config = dict(
    num_hidden_layers=10,
    hidden_size=256,
    num_attention_heads=2,
    num_key_value_heads=1,
    head_dim=128,
    intermediate_size=768,
    vocab_size=4389,
    hidden_act='squared_relu',
    norm='layernorm',
    norm_place='pre',
    norm_eps=1e-06,
    positions='rope',
    rope_theta=10000.0,
    rope_fraction=0.5,
    qk_norm=True,
    attn_scale=0.098,
    bias='none',
    tie_word_embeddings='early',
    parallel_block=True,
    extras=['local attention windows', 'shifted keys', 'a norm on each head', 'value embeddings', 'hashed n-gram embeddings', 'a smear gate', 'an embedding shortcut', 'learned residual scales', 'capped logits'],
    init='uniform',
    init_std_qkv=0.038,
    init_std_o=0.038,
    init_std_up=0.038,
    init_std_down=0.0,
    optimizer='adamw',
    learning_rate=0.00226,
    beta1=0.95,
    beta2=0.98,
    weight_decay=0.13,
    lr_head=0.0201,
    max_grad_norm=1.0,
    warmup_steps=245,
    schedule='wsd',
    decay_fraction=0.901,
    decay_shape='linear',
    final_lr_fraction=0.0,
    batch_tokens=32768,
    max_seq_len=384,
    doc_mask=True,
    train_tokens=153900000,
    max_steps=4697,
    dataset='wikipedia_en',
)
Each number is 128 + 24 x the weight over its row's rms, rounded and kept within 0 to 255. Layers, rows and columns count from 0. The size above them is the row's rms in percent of the matrix's.

# layer 6 MLP up, 768x256, rms 0.0663, rows 456-469, columns 0-255
size [ 98  98 109  92 104  95  96  88 111  98  99  97 109  96]
[[154  94 109 123 115 109 142 139 130  98 152 131 105  84 150 135  93 132 171 102 103 116 135 133 192 150 117 141 108 134 108 112 121  97 142 142 123  84 121 157 158  84 140  94 114 108 138 138 138 109 127 102 112 142 161 145 168 151 129 105 116 100 121 113 106 169 123 167 129 124 121 149  69 138 115 127 145  89 141 139 162 137 144 128  99 112 146 154 114 153 157  94  78 106 150 136 107 146 151 119 146 129  89 149 134 111 125 122  92 138 146 101 135 130 134 131 128 127 121 109 144 171 121 104 155 196 137 100 147 131 124 165 105 110 161 150 139  73 127 107 141  64 153 128 137 101 125 173  93 151  77 123 142 143 145 162 146 145 166 144 108 103 128 115 103 144 143 137 130 122 118 159  92 100 114 179 122 126 103 147  99 124 163 113 152  97 149 123 150 143 136 143  91 110 147 132 127  98 131 185 158 177 160 114 134 144  88  87 122 102 151 103 132 154 127 140  84 112 115  93 108 118 127 129 132 159 116 111  93 148 155 135 129 125 161 126  83  87 140 143  92 119 145 137 111 174 120 171 131 116 134 102 154 103 113 124]
 [ 93 114 111 127 119  92 157 112 110 127 136 120 161 116 108  94 131 136 124 134 169 133 190 140  97 146 123  90 103 141 118 115 117 111 101 105 102 117 137 129 117 159 160 179 118 138 126 119  91 138  99 171 137 134 136 140 133 136  79 143 135 149 144 117 112 138 100 153 126 135 178 147 113  93 134 143 120 157  62 118 149 122  81 132 133 102 125 136 161  96 136  92  96 149 128 102 113 142 127 173 197 131  94 157  97 135 121 154 108 145 163 122 100 100 120 124  92 128  69 149 126  98 138 117 129 135 145 131 156 139  97 149 139 111 155 177 131  99 140 101 125  52 124 129 159 165 151 135 102 115  86 120 161 108 110 170 102  92 138 153 157 115  98 124 108 176 140 114 128 102 158 128 152 129 101 130 113  99 132 152 115 117 117 140 112 117 123 138 126 112 127 161 125 146 135 161 131 138 145 153 127 164 139  89 125 139 164 151 180 147 111 114 131 118 104 155 131 118 155 141 132 126 139 112 124 131 125 124 106 111 131 169 125 111 132 122  65 161 130 138  83  98 117 151 147 135 125 198 169 123 133  99 158  98 146 135]
 [134 138 144 137 144 119 102  91 141  94 121 107 157 140 122 120 122 119  98 116 176  78 129 127 126 154 160 110 139 128 110  99 107 117 132 113 104 172 130 137  76 109 117 153 171 126 139 146 144 138 126 109 143  94 149 121 139 109 116 104 156 137 146 161 116  98 141 124 147 130 131 136 110 107 120 144 125 100 118 124 138 130 130  98 129  76 125 122 139 107 146 155 140 138  91 131 163 150 107 125 136 113  99 138  83 143 123 156  75 134 107 139 171 128 142 111 146 111 162 121 157 191 146 159 124 167 137 128 107 120 135 103 138  91 162 158 174  77  85 155 121 148 132 147 113 108 116 142 118 122 133 117 148 153 152 123 153 102 165 127 134 103 100  82 130 136 122 103  65 100 112 100 121 123 135 129 140 187 130 182 150 103 160 123  81 103 156 145 134 121 133  94 107 105 103  88 185 120 134 112 140 106 166 159  87 132 174 126 152 173 152 134  82 153 137 180 107 131 177 156 113 112 124 164 129 134 129 131 111  81 126 123 139 119 119 139 114  85  95 143 127 114 167 125 129 143 153 121 110  96 151 144 168  86 125 123]
 [122 144  76 149  88 130 145  93 175 121 105  95  98 118  90 120 117 158 161 145 122 141 117 147  97 123 124 118 120 181 103  87 104 165 184 129 134 115 143  74  91 114 159 124 146 111 109 117 134 111 163 116 164 133 147 137  99 154 159 168 104 144 103 163 188 126 116 125 166 101 108 141  97 100 125 156 117 116 121 123 153 153 123 117 122 139 138 144 118 104 170 157 149 131 164 144 130 118 152 103 161 108 170 114 170 143  96 142 147 128 138 102 134  73 120 140  97 143 123 104 167 165 176 133 135 110 123 133 158 147  93  87 105 147 104 131 165 109 115 155 165 136 139 134 117 125 147 134 139 113  82  98 126 125 123 131 155 122 146 117 132 113 118 120 162 111 143 151  64 116 132 136 132 114 103 135  93 141 123 142  83 115 120 134  84 103 146 129 117 160 127  88 125 131 101 134 107  78 140 100 158 138 154 115 134  96 147 122 150 160 124 135 118 114 116 184 148 127 167  99 150 112 114 101 164 149 101 112 122 150 107 156 128 120 129 154  96 165 153 135 101 123 121 118 144 122 115 143 137  94 157 129 166 147 100  81]
 [136 136 147 111 147 124 121 126 129  76 173  98  78 119 154 124 144 130 110 112  95 156 120 148 162 145 124 103 178 120 100 103 128 122 160 119 129 105 140 162 121 113 113 136 118 136 129 116 170 129 136 117 123 120 109 170 163 175 102 112 134 109 117 164 111 116 124 138 153 119 190 157 166  80 142 134  92 134  73  98 145 125 120 136 129 162 137 138 102 130 159 142 120 143 131 151 124  89 106 132 124 103 102  93 128  96 114 134 148 138 118 161  81  77 106 124 145 127 138 128 135 105 151 104 105  89 135 132 174 144 133 136 141 148 161 167 120 134 158 119 113 135 138 128  92 154 174 155  95 116 168 130 115 104 154  95 129 116 127  86 128 119 122  79 148 137 124 144 183  98 118 138  79 134 149 168 120 152  84 134 117 123 110 137 102  87 141 115 137  94 152 160 110 131 124 149  85 125 121 120 112 158 144 107  84 162 154 150 159 180 139 121 149 178 100 166 150 136 138 141 137 125 116 133 136 123  98 149 135 131 135 104 150 167 152  88 109 144 117 135 104 109 113 162  78 126 154 105 113  95 116 174 113 152 142 101]
 [108  84  89 130 119 132 167  95 146 129 104 119 131 126 149 148 128 136 100 103 137 145 142 163 117 143 118 129 101 147 132 118 156 144 107 123  63 133 118 129 142 127 103 121 138 101  87 146 132 108 132 136 124 155 146 158 144 142  96 171 142 120 109 165 153 169  92 145 125 130 166 130 138 128 159  87 116 132 105  97 165 113 129  84 150 128 175 118 161  91 147 116 101 133 149 137 104 138 145 138 133 117  76 157  71 124 103 174 123 143 176 105 123  56 133 133 144 108 160 170 119 126 126 115 172 134 135  85  90 162 117 173 148 135 122 152 159 137 159  89 141  99 177 126 140 132 173 120 152  97 101 105 127 102 146 132 102 146 113 112 131 129  88  96 120 143 135 145 141 153 157 129 165 122 159 103 160 108 124 148 117 107 127 143 106 124 114  85  90 139 146 130 113 142 189  99 119 111 130 109 151 133 166 128 138 146 141 146 119  83 167 125 119 132 115 112 128 131 115 126  72 146 143  81 130 109 107  99 125 140 130 167 137 140 157 137 112 165 123 132  81 120 123 135 153 119 124 126 163 130 190 133  99 105 131 129]
 [110 112 117  95 164  99 149  98 128 114 150 135 120 133  87 111 106 130 103 115 138  93 138 105 176  99 158 137 107 114 137 103 109 136 163 110 137 133  96 153 143  96 114 136 130 146  94 130 155 160 125 133 118 141 135 139 144 130 128 152 121 101 133 130 125 132 132 147 124 144 154 168 132 140 126 148 173 122 112  87 151 159 108  96  88 124 157 133  88 161 149 164 166 122 113  90 175 135 172 139 130 127  91 134 131 142 135 191 131  89 119 111 151 144 114 129  94 103  83  90 117 130 121 158 116 145 161 155  82 147 127 156 169 131 111 148 115 118 162 144 102 100 126 128 121 110  89 146  62 119 126 190 110 155 150 129 127 115 145 161 100 132  82 131 154 126 113  99 112 117 150 164 125  99 145 138 156 185 163 139 106 126 149 144 139 121 128 119 105 123  80 104 160 138 120 119  77 125 162 162 119 105 113 125 151 143 122 121  82 130 114 128 126 110  79 120 152 131 170 143 143  81 139  81 128 136 153 107 108 111  78 154 136 167 104 133 111  89 133 139 138 117 124 146 130  97 134 164  83 121 175 116 126 111 117 102]
 [123 135 170  95 141 177 154 141 165 157 163  92 141 140 122 139 131 132 124 112 141 151 144 164 153 164 145 123 132 168 167 107 124 109  94 109 128 122 122 133 101 128 156 133 124 145 105 140  74 126 150 138 129  83  94 131 159  98  57 120 121 135 102 157 113 137 109 118 139 152 134 165 128 156 111 160 155 133 124  98 169 128  78 155 130 142 137 118  85 107 117 121 126 116 115 129 113 116 147 108  98 107  77 109 131 109 171 145 103 118 142 134 188 126  95 145 140 131 107 132 121 138 112  89 137 116 164 108  98 176  55 116 144 171  91 101 123 109 126 144 152 114 101 155 121 143 123  97 119  94 153 165 133  97 130 131 108 130 116  93 123 117 115 108 131 134 155 144 135 105 114 115 150 155 148 149 132 182 161 131 117 132 111 137 112 117 150 128 110 119 151 100 117 111 157 137 107 131 113 139  92 158 106 142 109 145 137 133 113  94 132  71 169  88 114 114 141  99 141  81 121 122 128 114 138 150  98 147 112  82 146 135 106 154 187  99 156 139 105 134 114  89 134 153 102 133 173 115 129 120 152  91 123 100  98 171]
 [140 103  86 171 133 131 108 103 136  94 160 149 172 149 139 205 114 139 126  85 170 111 120 120 127 109  96 105 134 100  84 145 121 191 132 149  73 143 126  96  96 153  87  87 128 141 105 111  92 142 132 137  81 155 119  83  96 121 112 131  91 106 125 138 144 118 107 146 153 136 144 120 110 131 161 117 123 102  66 132 171 129 110 135 140 112 138  97 165 100 170 150 141  98 128 106  83 119 161 116 136 155 103  98 101 141 174 154 159 124 176 120 149 113 156 116 147 131 139 116 109 130 116 117 116 158 124 151  84 129 126 143 134 138 131 134 160 126 134 100 146 117 169 108 115 150 155 135 117 114 103 119 134 112 129 144 139 141 139 143 123 126  81 122 174 142 117 162 136 127 156 145 127 111 122 125 171 121 122 170 127 117 137 105 131 106 122 137 149 105 140  71 117 145 132  91 145 145 121 139 127 173 146 111 130 104 169 122 158 114 184 141 117 118 100 165 138 124 125 109  99 109  92 107 136 117 119 126  98 101 134 174 136 133 132 114 116  92 153 133  96 132 143 127 180 113 129 126 132 142 184 146 110 137  78 136]
 [149 130  70  84 116 122  93 158 146 131 148  81 114 115 140 117 137 139 132 117 149 110 211 140 152 138  81 109 120 153 124 116  96 135 144 103 136 148 116 134 168 144 125 152 145  83 127 170 107 131 144 112 191 102 162 130 115  99 108 156 116  79 125  92 136 105 112 149 126 126 103 134 126 118 146 131  85 114  81 129 131 114 164 119 142 131 164 125 142 136 138 105 127 152 125 133 151  82 122 174 115 155 153 168 136 121 144 144 130 168 157 116 125 141 114 107  87 107  86 122 131 148 144 149  66  98 137 158 141 141 156 133 165 124 163 139 121  82 178 120 146 129 138 112 131 125 137 156  95 158  95  93 129  96 109 168 107 126 136 130 115 125 115 113 131 143 129 152 153 131 149 116  86 116 125 144 141 104 101 148 148 153 151 121 130 109 110 148 157 155 113 118  91 138  55 161 147 114 158 114 126 117 175 165 116 100 108 153 127 140 131 114 133 141  93 159 118 138 171 124  97 120 166 142 129  84 109  78 133 119 112 160  84 111 159 104 141 148 118 136 139 126 107 137 112 124 139 104  90 109 128 153 149 141 124 108]
 [ 96  87 113 115 172 113 129 164 125 120  98  91 100 104 164 145  80 121  94 104 149 114 139 143 128 112 139  90 115 146 153 111 128 165 109 133 109 126 111 128 153 118 142 101 153 154 116  86 136 142  97 106 131  93 100 149 147 176 130  88 116  97 132 141 147 124  88 146 175 154  95 173  81 157 121 141 134 163 122 111 149 145 141 126 129 131 102 126  76 115 143 129 105 117 150 133 135 118 142 114 106 138 125 144 118 116 143 176 124 148 146 130 129  95 107 138 132 135 142  58 104 116 131 165 131 136 133 132 121 157 129 137 113 137  83 148 121 120 144 142  63 126 128 123 118  62 124 137 105 128 137 166 140 116 180 131 152 120 171  98 124 135 146 129 131 114  80 112 166 107 143 133  71  73 168 159 124 138 127 119 171 162 140 152 147 100 130 118 146 120 135 121 120 105 146  99 126 140 124  92 135 112 121 136 131 111 162 139 106 145 163 114 139 116 116 124 157 133 149  94  88  89 147  94 126 166 125 103 109 158  84 122 145 106 100 134  75  99  92 121 149 111 111 157 110 111 150 136 149  63 144 120 146 154 137 117]
 [115 124 139 145 139  95 138 162 125 125 142 145 121 152  93 185  73 133 156 145 119 135 127 107 146 130 160 106 135 108 157 141 146 141 169 146  78 138 147 137 139 109 140 136 124 121 126 123 128 105 118 100 141 133 121 167 166 134 125 136  84 146  86 102  88 194 133 107 155 144 181 113 123 127 130 143 103 131 113 106 128  79  98 126 132 117 133  86 151 106 128 151 128 136  44 125 124 136 162 147 151 114 133 143 119 128 134 141 109 127 112 121 112 109 112 146 136 120  83 156 149 152 107  94 131  97 161  76 131 142 124 177 168 126 130 144 145 115 143 102 143 125 160 111 159 118 128 120 122  88  91 123 123 127 142 127 157 141 156 141 122 174 130 149 130 116 180 111 138 129 157 121  80 131 167 128 176 159  75 131  83 151 132 127 139 105 147 142  88 117 108 105 149 129  84 155 117  95 106 162  93 109 113 112 103 143 153 110 118  99 157 112  89 121 149 141  87 143 117 128 153 142 108 146 117 131 114 144 109  91 116 129 102  97 134 143 120 106 146 126 104 124 116 133 108 202 109 182 129  98 173 113  98 137 126 145]
 [ 91 140 113 157 114  87 129 180 137 136 135 118 118 115 168 121 150 154 125  94 114 118 113 118 116 141 143 141 165 111 104 146 143 170 144 121 138 115 100 155  97 137 166  90 148 105  76 144 136 135 110 139 133 124 147  97 115 167  83 181 117 116 112 147 119 111 105 168 190 152 134 172 144  94 154 115 113 102 164 114 138 119 119 130 108 145 151 103 109  82 137 129 118 147 148 110 151 121 132 136 127 151 127 104  84 136 125 151 117  79 166 124 120 111  76  72 131 141 121 139 157 197 114 104  96 107 138 139 106 140 107  86 102 141 155 128 129 128 134  68 114 131 120 149 126 119 160 123 146 103 122 142 146 124 125 164 101 107 111 114 152 108 160 138 164 105  84 122 107 141 146 152  93 131 125 170 164 111 167 130 156 113 131 122 127 142 172 114 110  95 151 121 125 139 135 132  90 106 116 158  99 124 143 162 141 113 176 129 122 107 148 118 105 137 135 108 136 131 133 143  68 113 154 115 188 162  99 108 139  72  96 140 131 105 108 120 115 121 120 110 161 146 168 156 138 103 118 106 140 114 140 126 167 111 140 145]
 [102 113 103 137  86 126 102 169 125 165  84 149 121 107  97 124 122 140 121 154 146  95 128  97 128 130  89 138 116 112 148  86 105  78 131 116 109 157 159  98 114 160 149 135 142  97 127 136  79 121 121 121 106 131  92 113  94 110 126 166  85 113 133 144 178 127  68 167 114 116 117 155  83 111 116 155 110  89 157 105 143 115 114 138  94 107 146 154  44 131 135 151 107 128 128 128 102 143 152 106 118 101 101 117 150 118 173  88 172  83 107  77 117 152 143 108 141 132 171 131 129 136 143 140 129 145 146 121 123 155 119 135 122 150 173 145 114 141 130 130 161  97 126 116 148 133 138 169 103 141 124 148 159 126 157 182 114 135 128 154 104 131 141 159 157 163  94 144 160 118  95 118 118 129 139 101 123 113  81 117 174 120  78 129 162 116 124 134 151 126 127 123 154 131 127  87 160 112 145 154 126 159 169 144 143  96 160 161 155 142 154 115 145 122 137 133 103 116 145 116 116 108 122 131 128  91 158 119  88 141 104 153 113 116 155  87 135 117 167 143 131 124 115 148 111 155 134 120 129 114 103 104 152 127 166 162]]
# layer 6 MLP down (transposed), 768x256, rms 0.0606, rows 456-468, columns 0-255
size [ 96 100 103  97 104  98  98  91 105  99 103  98 102]
[[113 166 121 136  68 128 139 156  94 127 122 165 143 100 113 171 134 118 102 143 147 157 156 114 105 127 154 109 142 106 122 108 128 118 159 141 148 110 174 114 115 128 142 138  95 155 121 188 142 137 111 176 111 104  97 135  95 126 121 120 140 114 164 106 106 105 115  96 167 145 142  92 118 120 113 130 132  92 135 159 110 119 153  98 123 156  92 159 119 116 144 124 157 129  97 141 136 131 118 136 164 131 140 122  94 134 164 119 158 113 115 127 111 144 149 145 154  93  96 110 145 142 143 136 104 131  32 133  89 143 126 117 131 114 169 130 135 133 112 123 138 118 128 159 102 134 141 129 178 117 127  89 134 143 103 129 163  81 120 151 112 126 130 152  99  95 132  78 141 143 134 124 184 165 104 102 179 150 158 154 131 148 139 104  91 114 116 106 124 121  97 113 113 135 106 134 105  82 160  80 138 124 137 105 138 131 133 154 114 154 151 221 120 101 145 165 139 114 136 126 124 127 127 109 107 154 157 132 113 130 139 108 118 141 136 137 142 148 130 132 114 117 133  24 137 136 105 124 111 156 131 124 129 126  95 134]
 [ 83 140 127 109 135 130  99 158 128  96 146 172 127 100 165 137 123  79 155 105 120 155 174  95 147  94  88 122 156 122 138 152 185 137 128 154 168 153 124 159 137 147 139  97 119 140 173 112 127 148 148 120 167 145  96 113 114 117 119 160 112 104 125 126 106 137 125 122 107 101 129 121 131 104 130 101 126 153 134 131 108 126 144 139 104 130 125 141 125 128 116 158 150 138 141 133 136 160 101 118 141 114 104 114 138 132 132 119 100 120 145 125 134 117 107 128 149 131 111 178 131 158 148 144 132 179 120  95 128 142 109 115 126 138 102 102 108 138  79 149 157 123 159 125 138  92 118 139  92 118 107 109 139 136  98 130 135 124 117 168 148 116 132 125  91 132 206 131 119 117 126 140 157  83 116 114  94 148 106  80  90 143 146 147 168 128  82 121 122 157 140 136 134 120 130  77 119 187 164 133 187 156 112 135 105 132 100 114 113 179  92 178 107 145 100 160 137 114 112 101 111 117 127 119 150 145 179 139 115 136 190 133  79 150 140 123  72 114 127 126 107 129 145 117 164 115  97 105 159 128  90  99 161 154 177 114]
 [131 142 115 175 146 121  95 138 149 110 166 142 120 149 158 104 113 134  90  96 113 108 118  81 107 123 158 155 111 102 118 139 114 114 154 106  85 106 135 159 142 139  98 127 132  96 137 138 104 181 134 107 132 121  92 122 130 122 145  84 110 112 165 150 115 104 126 153 113 136 137 157 104 135 122 150 147 147 134 124 167 133 175 129 153 109 100 106 135  96 121 144 144 103 146 123 170 126 136 118 144 116 156 142 123 137 147 132 106 132 117 128 144 180 127 123 132 157 159 132 107  67 123 110 103 116 106 118 134 123 140  95 142 125 113 156 165 122  95 116 121 143  86 171 130 103 128 141 126 114 142  90 127 110 145 146 139 102 140 142 136 119  96 130  85 158 141 112  78 145 150 120 156 116 105  89 147  88 115  96 151 114 155 136 124  76 119 193 120 162 140 110 116 110 146 140 129  94 182  98 127 106 155 108  96 140 146 158 146 181 139 209 109 157 160 157 152 138 129 105 110 111 115 133 130  78 123 179 144 136 120 134 166 137  88 126 141 144 132 134 116 152 140  75 143 167 116  96  83 133 162 126 146  96  92 132]
 [161 104 102 144 118 132 113 119 135 149 135 128  86 137 141 147 111 109 128 137 143 143 117 123 131 113 135 118 116 153  98 142 110 115 161 116 134 109 161 116 163 174 137 116 117 115 121 156 115 102 136 134 145 122 172 141 118 121 157 140 127 167 122 132 160 102 113 148 137 124 105 100  91 121 120 126 144 103 131 119 164 147 123 128 115  76 124 144 136 101 132 123 138  76 157 158  97 118 153 140 101 127 167  94 154 132 114 136 118 135 131 132 108 116 111 156 115 111 113 125 131 107 155 129 131 104  79 129 152 121 103 136 101 141 104 108 108 144 143 173  93 113 153 170 144 155 115 138 155 132 113  79 167 109 122 107 158 112 140 120 122 139 135 121 126 125 158 142  93 129 156 126 118 121  94 102  95 122  86 135  81 163 160  99 112 113 166 143 104 119 168 139 173 150 113 157 128 112 138 100 140 170 133  60 134 118 130  93 173 105 118 185  75 147 148 125 164 129 172 130 148 141 134 163 149 113 118 111 117 145  88 108 154 131  93 178  86 138 114 170 109 121 149  42  93 173 106  99 118 174 173 127  97 138  90 126]
 [165 169 114 132 142 103  97 134 163 159 147 135 113 141 123  85  93 128 151 149 167 163 122 158 121 144 122 148 112 138 139 178 150 130 147 128 135  94  99 145 107 127 120 122 116  92 156 158 144 108 136 119 131 103 109 135 115 149 120 122 167 120 112 160  98 116 130 167 142 101 135 157 158 149 122 102 116 146 128 112 148 156  77 151 118 164 116 109 129 157 147 153 120 130 168 197 118 137 118 120 127 119 105 120 128 137 115 105 107 144  97 102 101 137 158 151  74 138 140 156  79 140 157  90  77 159 138 106 103 124 163 113 131 165  56 132  91 133 162 123 142 130 140 129 142 135 105 126 103 171 123 132 120 105 136  94  96 179 103 146 131  90 114 128 141 114 102 134 112 132  81 156 104  99 152 150 160 127 129 117 114 135  95 132 103 140 134 146 144 128 153 119 105 107 118 167 161 158 160  98 122  81  86 120 109 101 145 157 175 133 163 128 134 105  87 118 190 161 158 128 129 111 122 121 133 100  99 148  91 128 146 133 164 148 136 103 139 112 153  94  93 125 100 104 101 131 126  82 138 100 127 126 116 116 108 103]
 [103 117 111 127 135 100 113 121 128 120 138 128 147 118 125  99 109  93 152  83 142 161 111 168 117 178 144 133 119  97 148  90 121 107  93 126 124 109 149  90 106 125 119 124  95 169 125 124 131 126 185 164 121 118 139 143 162 122 142 138 146 141 122 162  82  96 138 142 146 126 141 153 128 112 123 108 135  89 114 143  85 154 180 116 132 107 135 105 112 128 124 123 138 121 144 109 119 137 102 180 138  90 119 136 109 141 172  81 126 137 136 134 121  67 131 128 126 143 114 138 129 182 142 165 104 146  47 149 119 135 123 171 163 129  95 159 130 126 139 139 123 112 159  96  74  91 101 102 146 117 122  98 145 153 102 145 132  91 134 144 163 144 108 110 126 113 155 126 164 159 147 143 157 105 134 132 169 132 160 180 148 126 121  89 146 131  97 160 116 121 154 151 103 124  97 122 158 144 158 110 121 143 137 104 143 102 119 127 125 129 153 187 144 118 131 113 145 109 134 158 142  72 110  99 121 119 128 132  75 161 110 135 128 123  94 127 138 185 109 154 141 107 116  60 117 142  92 136 164 160 142 145 143 135 118 132]
 [132 130 120 112 172 134 139 106 120 149 118 197 115 145 168 142 133 123 137 112 138 115 156 136 121  88 146 165 120 117 152 109 142 121 154 124 144 122  98 162 117 112  98 152 113  93 116 100 138 147 109 129  87 125  99 181 116 159 132 165 105 115  80 154 157 153 153 150  80 126 124  98  66 148 116 184 113 129 130 133  92 144 178 112 107 126 141 128 136 131 116 167 127 100 138 135 148 152 129 134 178 165 118 116 131 131  84 148 107  89 119 103 113 121 138 124  94 114 142 130 119 155 139 118  95 130  94 155 133 148 157 149 103 121 124 128  99 182 186 137  85  97  84 120 104 133  96 121 142 128 128 127 103 121 110 124 121 183 133 157 134 101  85 136 103 135 151 147 122 145 171 160 123 140  84 140 127 124 146 118 134 130 144 136  97 164 146 100 106 148 125  98 148 168 128 156 121 100 133 135  99 157 101 141 148 102 141  95 107 175  94 155 112 122 126 107 109 137 138 127 111 106  90 140 117 155 134 123 128 119 164 105 125 130 117 108 111 122 136 170 125 140 117  28 133  95 110 146 136 100 106 113 103 132 142 136]
 [133 141 124  95 111  96  91 122 146 109 133 135 145 109 131  96 125 124 152 111 131 123 126 118 135  99 143 142  99 138 101 104 121 184 130 116 109  88 101 147 141  92 135 117 136 136 163 109 127 154 116  99 126 157 154 130 146 157 122 140 137 162 118 152 106 110 171 156  98 116 130 115 104 136 110 114 120 103 126 119 145 122 148 115 148 136  95 147 149 130 155 102 149 118 171 124 148 138 104 119 133 112 164 134 139 191 136 142 100 126 155 125 118 165 135 152 121 184 132 113 144 109 159 146 165 106  51 118 138  96 150 143 144 118 109 104 107 137 151 122 135  83 167 142 119 118 148  97 119 143  93  88 117 179 135 117 123 142  80 124 162 130 106 147 148 102 165 156 125 144 109 112 189 127 112 124 140  99 136  83 110 125 114 119  98 118 177 134  96 152 137 178 132 147 139 118 126 138 122 152 120 129 122  52 138 144  98 107 138 124 162 104  97 152 135 170 109 120 113 150  97 135 134  98 106 115 119 142 126 123 150 114 117 111 138 202 102 108 101 100 137 192 123  32 155 118 139 129 137 124 106 139 131 146 130 142]
 [139 103 136 169  87  95  99 132 130 115 138 175 149 128 148 137 119 119 120 125 144 165  82 118  96 118 148 143 146 125 139  97 134 169 146 134 141 118 172 155 139 112 141 100 127 123 112 133 129 154 111 133 106 105 138 155 138 116 114 132 145 100 126 133  97 139 125 124 132 123 133 144 136 147 110  88 147 143 142 165 115 116 145 105 138 128 102 131 108 149 101 108 159 116 141 140 129 135 126 135 119 165  87  86 104 147 139 141 109 139 157 117  87 101 124 127  98 167 135 124 113 136 120 122 117 116  27 105 120 143 126 109 155 115 121 119 164 110 139 100 130  94 166 159 136 130 137 115 159 109  99  98 108 108 137 101 109 156 109 136 122 143 147 143  94 109 154 100 123 123 133 126 145 140 130 114 129 113 128  95 168 103 148 104 123 126 135 168 120 152  94 147 100 130 162 106 133 156  97 119 152  94 115 117 129 130  90 146 134 137 165 255 167 125 110 146 173 136 160 113 122 131 120  98 143 109 136 146 102 119 116 133 176 138 106 142 138 147 149 121 142 130 114  30 125 149 124 135 120 157 135 132 109 140  89 141]
 [139 125 118 122 127 116  48 203 115 122  74 157 131 124 145  87 122 126 130 133 133 138 152 101  83 120  95 126 132 143 119 148 116 115 157 114 108 133 126 159 141 146 137 114 129 154 149 117 132 115 106 128 164 125 130 116 149 119 134 100 120 122 142 111 113 122  87 116 136 134 143 174 100 129 126 100 115 133 157 118 114  96 166 143 145 130 108 141 142 126  95  99 119 132 109 162 160 133 129 153 153 179 157 138 132 110  97 152 134 140 127 118 133 135 125 133 126 103 135 149 102 145 150 154  72 142  78  95 129 127 135 148 124 126 157 106 105 154 128 117 121 137 139 148 133 141 129 111 142 133 128  91 129  91 112 102 206 117 107 125 122 137 120  76 114 174 162 148 121 115 113 116 146 137 147  93 170 129  94 136 133 133  76 119 108 126 116 148 123 138  88 183 100 116 153 157 133 120 153 152 114 120 121 168 117 118  65 129 113 147 138 162 115 158 101 149 125 133 156 131 120 126 142 182  92 105 125 111 117 147 152 144 134  82  95 135 178 111 163 183 189 134 134  62 110 126 160  95 115 113 172 134 109 141 110 107]
 [ 97 158 129 135 128 135 156 155  79  76  85 133 131 122 112 108 145 171  90 185 101  87 137 140 123 120 128 152  92 103 139 122 122 176 158 132 162 103 132  99 161 126 147 103  87  82 130 157 132  91 156 118 143 138 133 142 143  95 127 145 116 144 130 155 117  89 120 118 112 131 130 149 125 107 170 120  83  99 116 139  93 133 152 126 129 167 115  97 134 148 150 109 135 128 143 135 108 137 149 130 130 155 126 127 117 138  94 165 103 159 145  99 143 136 155 148  88 170 159 137 151 176 177 133  98 128  83 133 119 136 129 127 109  76 134 128 112  81 146  96 114 162 130  92 120 112 190 103 176 107  70 149  92 131 123 115 174 100  99 130 122 133 147 114 180 108 117 106 122 159 137 122 130 110 132 100 123 124 166 167 105 110 165 131 115 157  98 149 148 161 106 159 132 153 102 110 104 112 113  98 156 141 134 154 153 124 111 123 120 129 128 172 104 115  95 137 108 153 120 144 126 106 150 155 165 114 131 137 142 113 110 123 111 170 136 164 140 164 113 154 116 110 104 148 121  98 109 100 147 139 114 165 115 124 134 129]
 [ 91  77 163 131  94 124 143 135 110 159 107 142  57 110 126 153 137 126 100 130  96 118 136 100 138  96 123 115 144  77 108 131 142 141 146 131 133 169 109 140 102 153  85 147 115 123 159 129 134 121 144 158 184 123 106 123 170 158 162 113 115 172 111 128 132 146 129 142 101 130 125 124 104 110 117  92 128 145 134 116 108 127 122 167 141 140 118 133 126 143 145 131 135 133 110 120 176 165 135  90 156 101 109 170 135  86 159  86 136 126 101 112 146 146  91 168 126  99 141 154 104 108 106  93 140 122 114 140 100 129 109 116 154  91 149 120 139 129 138 163 128 173 172 155 103 119 108  95  92 137 113  92 135 102 145 139 146 115 148 159 119 123 162  93 110 161 154 103 138  87 128 143  87 125 134 158 169 137 157 127 144  99 143  87 130 143 139 124  72 115 132 137 134 175 117 192 173  75 119 142 140 110 111 158 113 184  94 154 112 168 134 133 130 140 107 151 154 144 120 112 157 133 110 150 152 159 124 136 122 127 116  97 122 102  84 121 130 112 113 135  76 122  94  89 159 131 156 147 131 130 128 121 144 140 114 103]
 [137 159 123 116 118  91 142 163 164 140 163 124 110 111 126 120 154 172 125 138 108 120 164  85 133  74 144 133 136 139 131 122 137  99  98 116 119  99  90 108 116 166 100  98 122 102 158 103 157 146 118 100 137 146 151 128 134 153 108 163 116 139 145 155 100 125 155 133 113 142 122 161 129 114 115 140 145 131 119 147  97 135 114 160 126 145  79 125 114 116 130 158 132 100 182 136 121 141 166 115 108  86 105 113 117 112 144 133 122  89 114 111 177 213 100 125 135 110 133 109 145 101 136 145 129 125 131 138 114 116 115 186 125 125 143 136  99  96 112 103 100 156 153 112 130 102 124 111 155  98 130 152 185 108 169 151 161 151 119 154  86 120 158 108 116 126 167 125  74  82 143 149 153 105 156  78 126  75 143 150  91 102 170 151 109 153 148 154 119 100  76 136  98 135 117 169 130 111  91 136 122 113 121  83 105  82 115 128 106 136 138 151 136 150 119 118 105 158 152 138 143 105  92 151 164  92 169 128 167 136 118 140 115 132 158 102 104 117 106 146 125 134 142 137 135  90 140 138 123 132 134 147 154 147 112 147]]